Part of a small language model's weights: 3.81M parameters, learned positions.
Each number is 128 + 24 x the weight over its row's rms, rounded and kept within 0 to 255. Layers, rows and columns count from 0. The size above them is the row's rms in percent of the matrix's.

# layer 3 attention output (transposed), 160x160, rms 0.161, rows 113-127, columns 0-79
size [129 102 115 130 118 119 125 110 115 113 110 116 111 131 112]
[[108 119 148 140  96 155 124 116 152 148 125  82 150 131  64 144 103 166  98 141 102 149 130 150 135 146 114 110 100 145 140 132  97 109 172 124 112 153 160 155 106 101  97 123 137 138 106 131 132 144 122 137 147 130 119 106 147 116 130 114 121 128 125 152 140 167 126 156  80 111  85 163 128  76 117  90 142 130 134 128]
 [104 133 131 147 154 129 112 163 138 128 127 168 152 139 145 107 127 130  93 104 111  63 162 185 147 143 118 134  80 196 110 120 196 108 154 150 145 116 141 116  94 124 137 124 142 102 151 136 122 124 149 146 156 134  84  98 167 134 138 134 126 152 129 116  97 166 127 135 112 107 116 149  82 113 179 143 130  64 137 104]
 [101 134 118 132 131  55 133 129 157 133 102 159 154 137 144 133 127  96 131 111 126 160 144  96 140 112 113 158  91 124 101 141 134 129 126 111 154 108 120 101 150 119 134 103 123 114 118 168 167 127 134 169 111 129 178  72 113 142 112 149 130 109 133 142 122 116  92 153 125 186 116 130  95 151 194 184 134 124  99 183]
 [123  85 100 127  93 130 105 101 131 107 118 103 126 131 185 130 131 159 177 128 138 129 130 115 113 167  93 119 155 109 149  88  96 145  79 132 119 137 118 100 128 130 113  93 144 153 117 124 155 143 108  95 147 191 189 117  87 108 121 100 140  77  98 135 130  99 128 100 167 158 154 106 108 134 113  72 143 154 141 147]
 [143 110 114  49  96 172 118 142 135 126 154 160 169 116  78 128 130 123 151  89 113 134 129 153 156 141 144 111  79 145 140 129 100  98 167 138 143 126 125 116 123 128 130 153 139 114 116 150 151 136 121 139 162 150  94  76 127  98 150 128 158  81  97 156 130  94 125 142  80 168 129  78 133 114 132  81 158 127 130 203]
 [109 171 141 178 131  76  94 168 135 126 157  95  94 173 141 164 127 141 132 100 124 136 115  83 141  96 106 126  83 156 139 192 114 141 122 158 149 110 116 141 142 114 150 125 130 116 148  84 133 150 146 115 136 157 111 100 114 153 104  85 137 104 166 140 124 120 129 143 150  93 129 121 174  93 108 146 158 176 139 120]
 [157 108 146 164  76 121 151 116 120 154 157 179 148 123 174 143  87 101 137 130 152  87 107 123 148 115 134  96 130 155 141 142 114 111 163 127 132 139 158 118 140 127 119  74 116 157 155  88 118 155 125 163  87 158 105 146 120 126 109 102 108 169  82 101 175 103  88 135 156 127 112 126 169 127 143 116  83  98 111 124]
 [148 122 131 108 137 142 139 151 103 148 125  78 149 120 135 128 147 143 114  82 130 109 113 112 120 133 135 147 165 134 129 155 103  90 139 154 152 145 114 120 142 163 143 122 121 129 172 107 111 120 152 169 133  83  99 130  76 142 116 147 144 142 126 134 104 163 121 124  93  93 133 102 169 119 115 118 120 111 142  80]
 [105 129 133  86 163 151 142 120 154 167 115 139 200 147 111  90 108 160 106 155 160  91 141 126 126  82 120 154 116 157 175 146 117 129 168 147 151 134 105  75 166  96 135 161 127 127 174 123 128 118  96 109  92 139 124 146 131 121 130  95 113  58 105 118 133 132 163  99 145 127 110 128 178 118 133 125 124 119 125 131]
 [ 94 138 156 122 137 161 107 125 156  90 133 150 104 159 147 140 128 117  67 142 151  72 122 124 152 138 136  94  74 172 124 103 132 151 171 160 162 135 112 123 138 136 121 120 170 141 114 107 102 152 120 155 125 185 100  97 146  73 130 115 132 113 123 123 127 138 135 182 103 114 146 150 132 135 169 119 118 126 112 133]
 [ 78 117 115 120 148 114 113 155  86 155 118 173  94 120  94 100 136 141 137 162 118 115 146 138 126 145  96 111 121 119 148 139 108 113 169 142 107 166 161 127 151 165 123 123 154 143 148 122  93  95 143 140 109 161 107 125 133 158 139 195 146 150 123 126 122 178 125 139 179 103 135  89 128 136 132 118 129 115 112 121]
 [ 53 149 146 171 167 109 124 179 157 105 119 106 129 127 112 123 141  85 122 171 137  97  98 134 145 125 158 147  69 124 119  79 117 143 138 158 137 149 150 127 133 132 194 149 154 119  75 134  91 144 126 139 147 150 117  92 110 133 141 110 169  58 123 144 125 145 107 138 151 147 118  81 156 156  96 133 129 139 101 138]
 [134 196 157 120 135 115 117 113 138 128  78 140 117 130 157 135 127 141 135 112 132  85 129 148 155  92 134 157  83 142 142 171 120 112 180 134 143 134 121 183 125 154 143 142 131 127 126 129 134 157 150 118 137 124 104 125 137  86 131 170 142 111 140 150 140 131 131 118 112 172 106 128 115 110 144  99 140 102 135 110]
 [115 141  99 141 146 119 144 125 105 110 150  85  80  97 130 109  85 128 158 163 107 120 146 148 131 113  99 113 111 106 143 156 146 102 189 130 106 137 134 114  86 117 100 130 151 132 147 113 160 127 159 133 168 168 131 145  98 128 125 143 110 150 136 117 133  68 119 143 103 148 110  94 161 133 149 137 143 128 150 121]
 [132 114 154 153 104 148 104 165 127 176 166 107 126 121 108 126 128 160 143 130 144 118  95 140 122 102 139 148 152 106 133 113 129 119 170 144 161 148 150  86 120 151 120  91 127  90 178 135 119 159 137 110 124 143 107 161 135 134 113 115 129 128 101 133 172 148 121  86 115 102 144  67 153 147 142 134 134 115 129 123]]
# layer 3 attention value, 160x160, rms 0.216, rows 114-127, columns 0-79
size [101 120 143 117 125 131 121 113 113 122 125 115 123 117]
[[123  98  96 124 102 106 130 121  90 142 135 103 108 144  83 119  82  86 147 153 191 178  97  89  95 143 137 125 157 120 137 153 119 111 116 130 101 150 150 129 140  99 116 150 115 154 143 123 161 107 165 122  94 131 153 128 152 138 150 124 137 116 109 135 151 141 154 106 175 147 112  81 139 151 122 137 123 152 135 108]
 [179 151 116 129 128 183 133 131 107 119 114 117 125 128  92  96 161 157 146 149 141 100  80 140 148 154 130 107 194 120 121 123 103  77 118 111 125 150 144 138 105 135 100 166 100 103 126  82  97 123 143 138 121 161 110 138 138 115 104 117 108 139 136  98 128 136 157 166 104  59 160 105 145 135 100  85 101 127 182 106]
 [127 147 167 100 176 131 109 147 140 138 178 136 110 118 104  87 155 132 101 111 124 136 135 144 142  82 138 130 103 151  95 146 114 129 158 130 134 108 144 117 126 148 127 150 119 137 129 130 101 127 158 141  95  86  88 147 144 149 115 193 111 165 162 153 127 149 124 178  88  91  72 150 155 131 120 131 119 131 130 117]
 [125 161 138 142 137 104 115 163 122 154 156  82 114 109 134 104 150 104  99 147 131 117 131 115  99 167 132 148 171 109 105 115 138 133 117 101 118 102 139 154 122  91 126 126 108  97 112  76 114 114 176 104 109 127 164 140  80 120 112 156  97 144 139 135 132 151 167 135 164 138 115 138 133 120 143 143  71 133 143  62]
 [146 120  97 122 166 184 180 105 121 131 115 144 160  74 125 160 108 145 103 124 145 124 139 180 127 159 127 107 196 111 115  84 108 107 106 122  90 145 139 125 130 123 118 137 111  97  88 120 109 121 131 122 156 108 133 139 154 130 142 154 104 104 135 151 117 149  98 138 102 167 102  98 118 140 136 124 121 126 121 117]
 [136 145 109 148 148 151  92 103  86 137 128 113 170 139 112 135 138 129 133 125 144 166 144 153  63 119 115 136 143 128 109  98 109 149 107 139 135 111 109 142 127 127 142 148 133 159 132 173 148  99 124 120 131 121 162 115 154 155 163 106 147 120 169 161  88 131 135 129 108 138 137 133  63 159 139 115 211 139 141 120]
 [110 103 106 124 124  96 132 115 132 135 152 144 122 109 133 183 109  95 102 127 140 162 131 175 114 161 118  98  63 134 146 128 156 160 133 170 106 107 128 129 125  75 144 131 126 130 122 138 155 111 106 109 132 163 131 145 155 140 119  91  99 113 116 145 137  81 125 108 159 188 123 147  88 146 143 168 158 119  85 128]
 [149  97 104 134  93 123 147 145 114 121 130  96  65 133 158 171 132 143 124 130 137 153 100 172 119 175 137 123 152 132  91 141  90 106 114 117  98  93 129 173 104  97 153 129  99 119  59 158 132 130 128 148 102 106 128 145 131 105 142 160 136 163 152 135  95 149 131 150 130 138 112  97 111  95 144 127 144 122 129 106]
 [166 111 130 153 150 120 153 117  93 132 121  84 157 127  99  83 123 117 155 140 135 130 113 129  85 122 120 145 202  94 135 146 103  98 114  95  54 163 131 114 114 132 132 119 113 124 134 142 160 139 149 116  89  87 144 109 156 106 130 117 139 157 106 100 115 176 136  83 119 133 156  90 109 119 154  91 146 134 161 134]
 [130 144 124 157  85 131 160 131 124 102 123  84 149 128 175 162 100  96 109  97 129 119 149  86 124 113 132 146  87 149 110 155 150 148  94 106 119 103 117 147 118 101 137  92 114 105 112 176 178 169 114 115 129  74 117 152 136 117 122 123 149 111 162 103 109  72 126 130  96 143 145 132 131 129 115 121 150 110 163 135]
 [185 131 140 114 117 120 164 125 107 122 120 117 126 113 131 116 111 148 148  71 148 131 122 127 135 141  90 135 203  92 115 189 107 101 162  98  98 120 141 131  97  87  84 128 105 136 130  98 146 148 132  92 125 112  99 149 128 133 131 155 108 155 157  95 123 114 126 148 109 109 167 145  98  71 133 133 128 129 145 157]
 [128  88 119 165 129 135 170 138  74 157 176 143 121 113  97 113 146 126 121 165 150 171 145 100 106 160 111 131 193 102  88 121 159 123  36 119  81 120 107 113 120  92 137 123 115 102 116 110 128 105 154 158  93 120 146 121 113 116 142 133 110 115 104  85 104 161 144 114 140 131 134  90 162 110 172 132 135 147 134 127]
 [114 136 141 118  97 140 125 112 143 133 127 156 159 147 147  89 181 112  79  83 131 178 147 112 140 113 139 122 149 126  98 118 155 162  74 130 156 148 121 145 135 124 123  92 137 135 160 142 108 130 166 120 116  91 113 118 129 141 133  81 158 130 138 160 113 125 130 110 129  95 129 152 115 139 100 115 113 136  93  89]
 [154 147 114  91 146 117 147 115  85  88 103 111 128 144 122 143 115 117 114 144 152 142 106 160 134 159 129  96 123 168 136 147 122  92 137 112 101 109 134 148 141 153 134 137 134 117  88 142 134 109 104 137 128 101 120 119 177 129 146 138 116 143 156 131  95 123 140 156 110 144 103 134 117 126 145 139 144 155 165 122]]
# layer 3 attention query, 160x160, rms 0.168, rows 128-133, columns 0-79
size [ 96  83 105  74 107 106]
[[113 158 135 147 130 133 135 107  96 125 159 118 112 153 124 187 151 120 131 118 108 174 123 156 139 156 109 153 107 169 102 124  92 196 125 136  96 131 107 124  99 139 132 198 133 115 178 185 115 140 129 158 153 161 116 119 143 142 131 114 104 129 123 126 176 127  90 118 160 123 121  94 127 140  94 136 153 166 159 106]
 [121 122 145 114 137 123 157 124 115 115 128 170 124 161 136 173  77 186 124 114 162 155 109 112 122 120 107 125 139 152  86 124 155 126  95 134 121 135 143 145 110 155 100 153 155 127 158 101 100  74 118 141 132 145 135 131 145  86 131 125 129 150 104 127 134 139 101 140  85 125 138 130  98 176 136  87 137 122 120 125]
 [138 153 102 141 124 109  93 103 145 132 133 132 106 102 139 145 187  83 142 130 137 107 142 149 139 172 138 135 117  99 184 136 106 111 150 142 120 161 165 128 136  86 114 112 117 119 119 135 155 172 111 166 114 109 141  87 103 136 121 132 140  82 153 120 116 150 155 119 101 119 101 150 133 107 119 152 127 156 142 116]
 [138 108 146 147 121 162 124 140 134 130 109 137 137 141 130 144  63 176 138 110 144 175  75 139 129 130 101 132 145 152  85 114 179 120 110 150 155 153 148 135 108 170  94 142 138 136 132  96 106  96 140 141 142 143 122 145 132 134 176 134 152 156 103 113  95 107  87 140 111 125 130 158  96 104 119 101 124 109 122 109]
 [121 161 106 109 126 177 138 178 115 136 124 121 121 111 125 119 116 132 116  95 141 115 132  80 108 138 188  96  99 161 109 122 111 145 128  89 122 127  66 157  90 141 147  91 145 121 117 112 154  99 148  75 162 139 178 121 140 133 134 128 117 148  95 141 137 125  94 167 141 137 140  92 135 108 116  91 131 148 138 121]
 [118 117  91 112 113 116 128  96 155 139  81 124 112 141 117 130 103 158 167 173 155 129 120 130 149 143 126 126 165 133  84 130 165 103 136 149 127 188 171 162 132 135 102 115 146 160 130 135 132 117 144 144 152  78 129 157 141 121 117 141 147 115 104 137 135 109  76 135 136 128 110 118  76 108 155 140 122 139 128 168]]
# layer 3 attention key, 160x160, rms 0.167, rows 128-132, columns 0-79
size [ 99  95 102  93 102]
[[134 144 108 134 150 128 106 100 165 165 141 118 130 173 116 144 124 109 129 144  98 150 116  67 133 121 139  91 139  48 125 133 147 139 148  66 144 161 127 142 127 125 141 145 113 137 107 112 143 107 127 117 117 106 135 167 142  93 153 163 139  91 106  96 114 137 113 143 133 141 176 126 132 127 142 105  70 127 137 152]
 [147 144 112 111 115 187 115 153 103 145 123 139 105 104 136 124 143 120 127 112 123 123 138 110 131 153 133 166  76 119 140 126 133 142 117  86 107 128  84  91 111 154 123 126 172 155 125  90 131 130 118 139  89 121 130 136  97 125 116  85  74 108 120 188 133 147 105 158 139 125 130 108 143 108 135 168 170 146 170 135]
 [ 77 129 135 129 151 119 140 110 165 119 119 112 135 123 159 142 122 116 135 104 131 160 123 147 133  92 108 128 128 119 144 118 145 103 170 161 168 146 146 183 168  49 142 108  97 103 119 170 166 133 109 152 151 128 107 111 129 155 149 140 150 149 157  72 120 137 130 132  99 145 119  98 139 112 112  97 117 119 106 113]
 [157 169 106 114 131 170 137 131 103 139 129 153 112 106 161 114 137 128 125 120 112 111 159 118 119 147 104 158  97 132 149 133 116 166 119 118 100 130 104 104 113 157 127 118 175 171 158  96 125 160 140 140  90 133 140 117 119 138  94  98  67 110 131 186 127 148 129 138 144 130 108 132 141  98 132 158 186 143 189 118]
 [143  93 110 100  95 103 105 125 130  96 109 118 142 114  74 114 132 123 107 143 166 137 120 139 117 152 131 120 151  75  97 127  87 144 134 131  83 108 106 105 138 162 156 150  86 111 150 152 133 141 167 134 104 123 107 144 169  86  96 186 151 118 137 133 120 137 123  85 160 113  81 128 146 166 128 192 145  98 151 158]]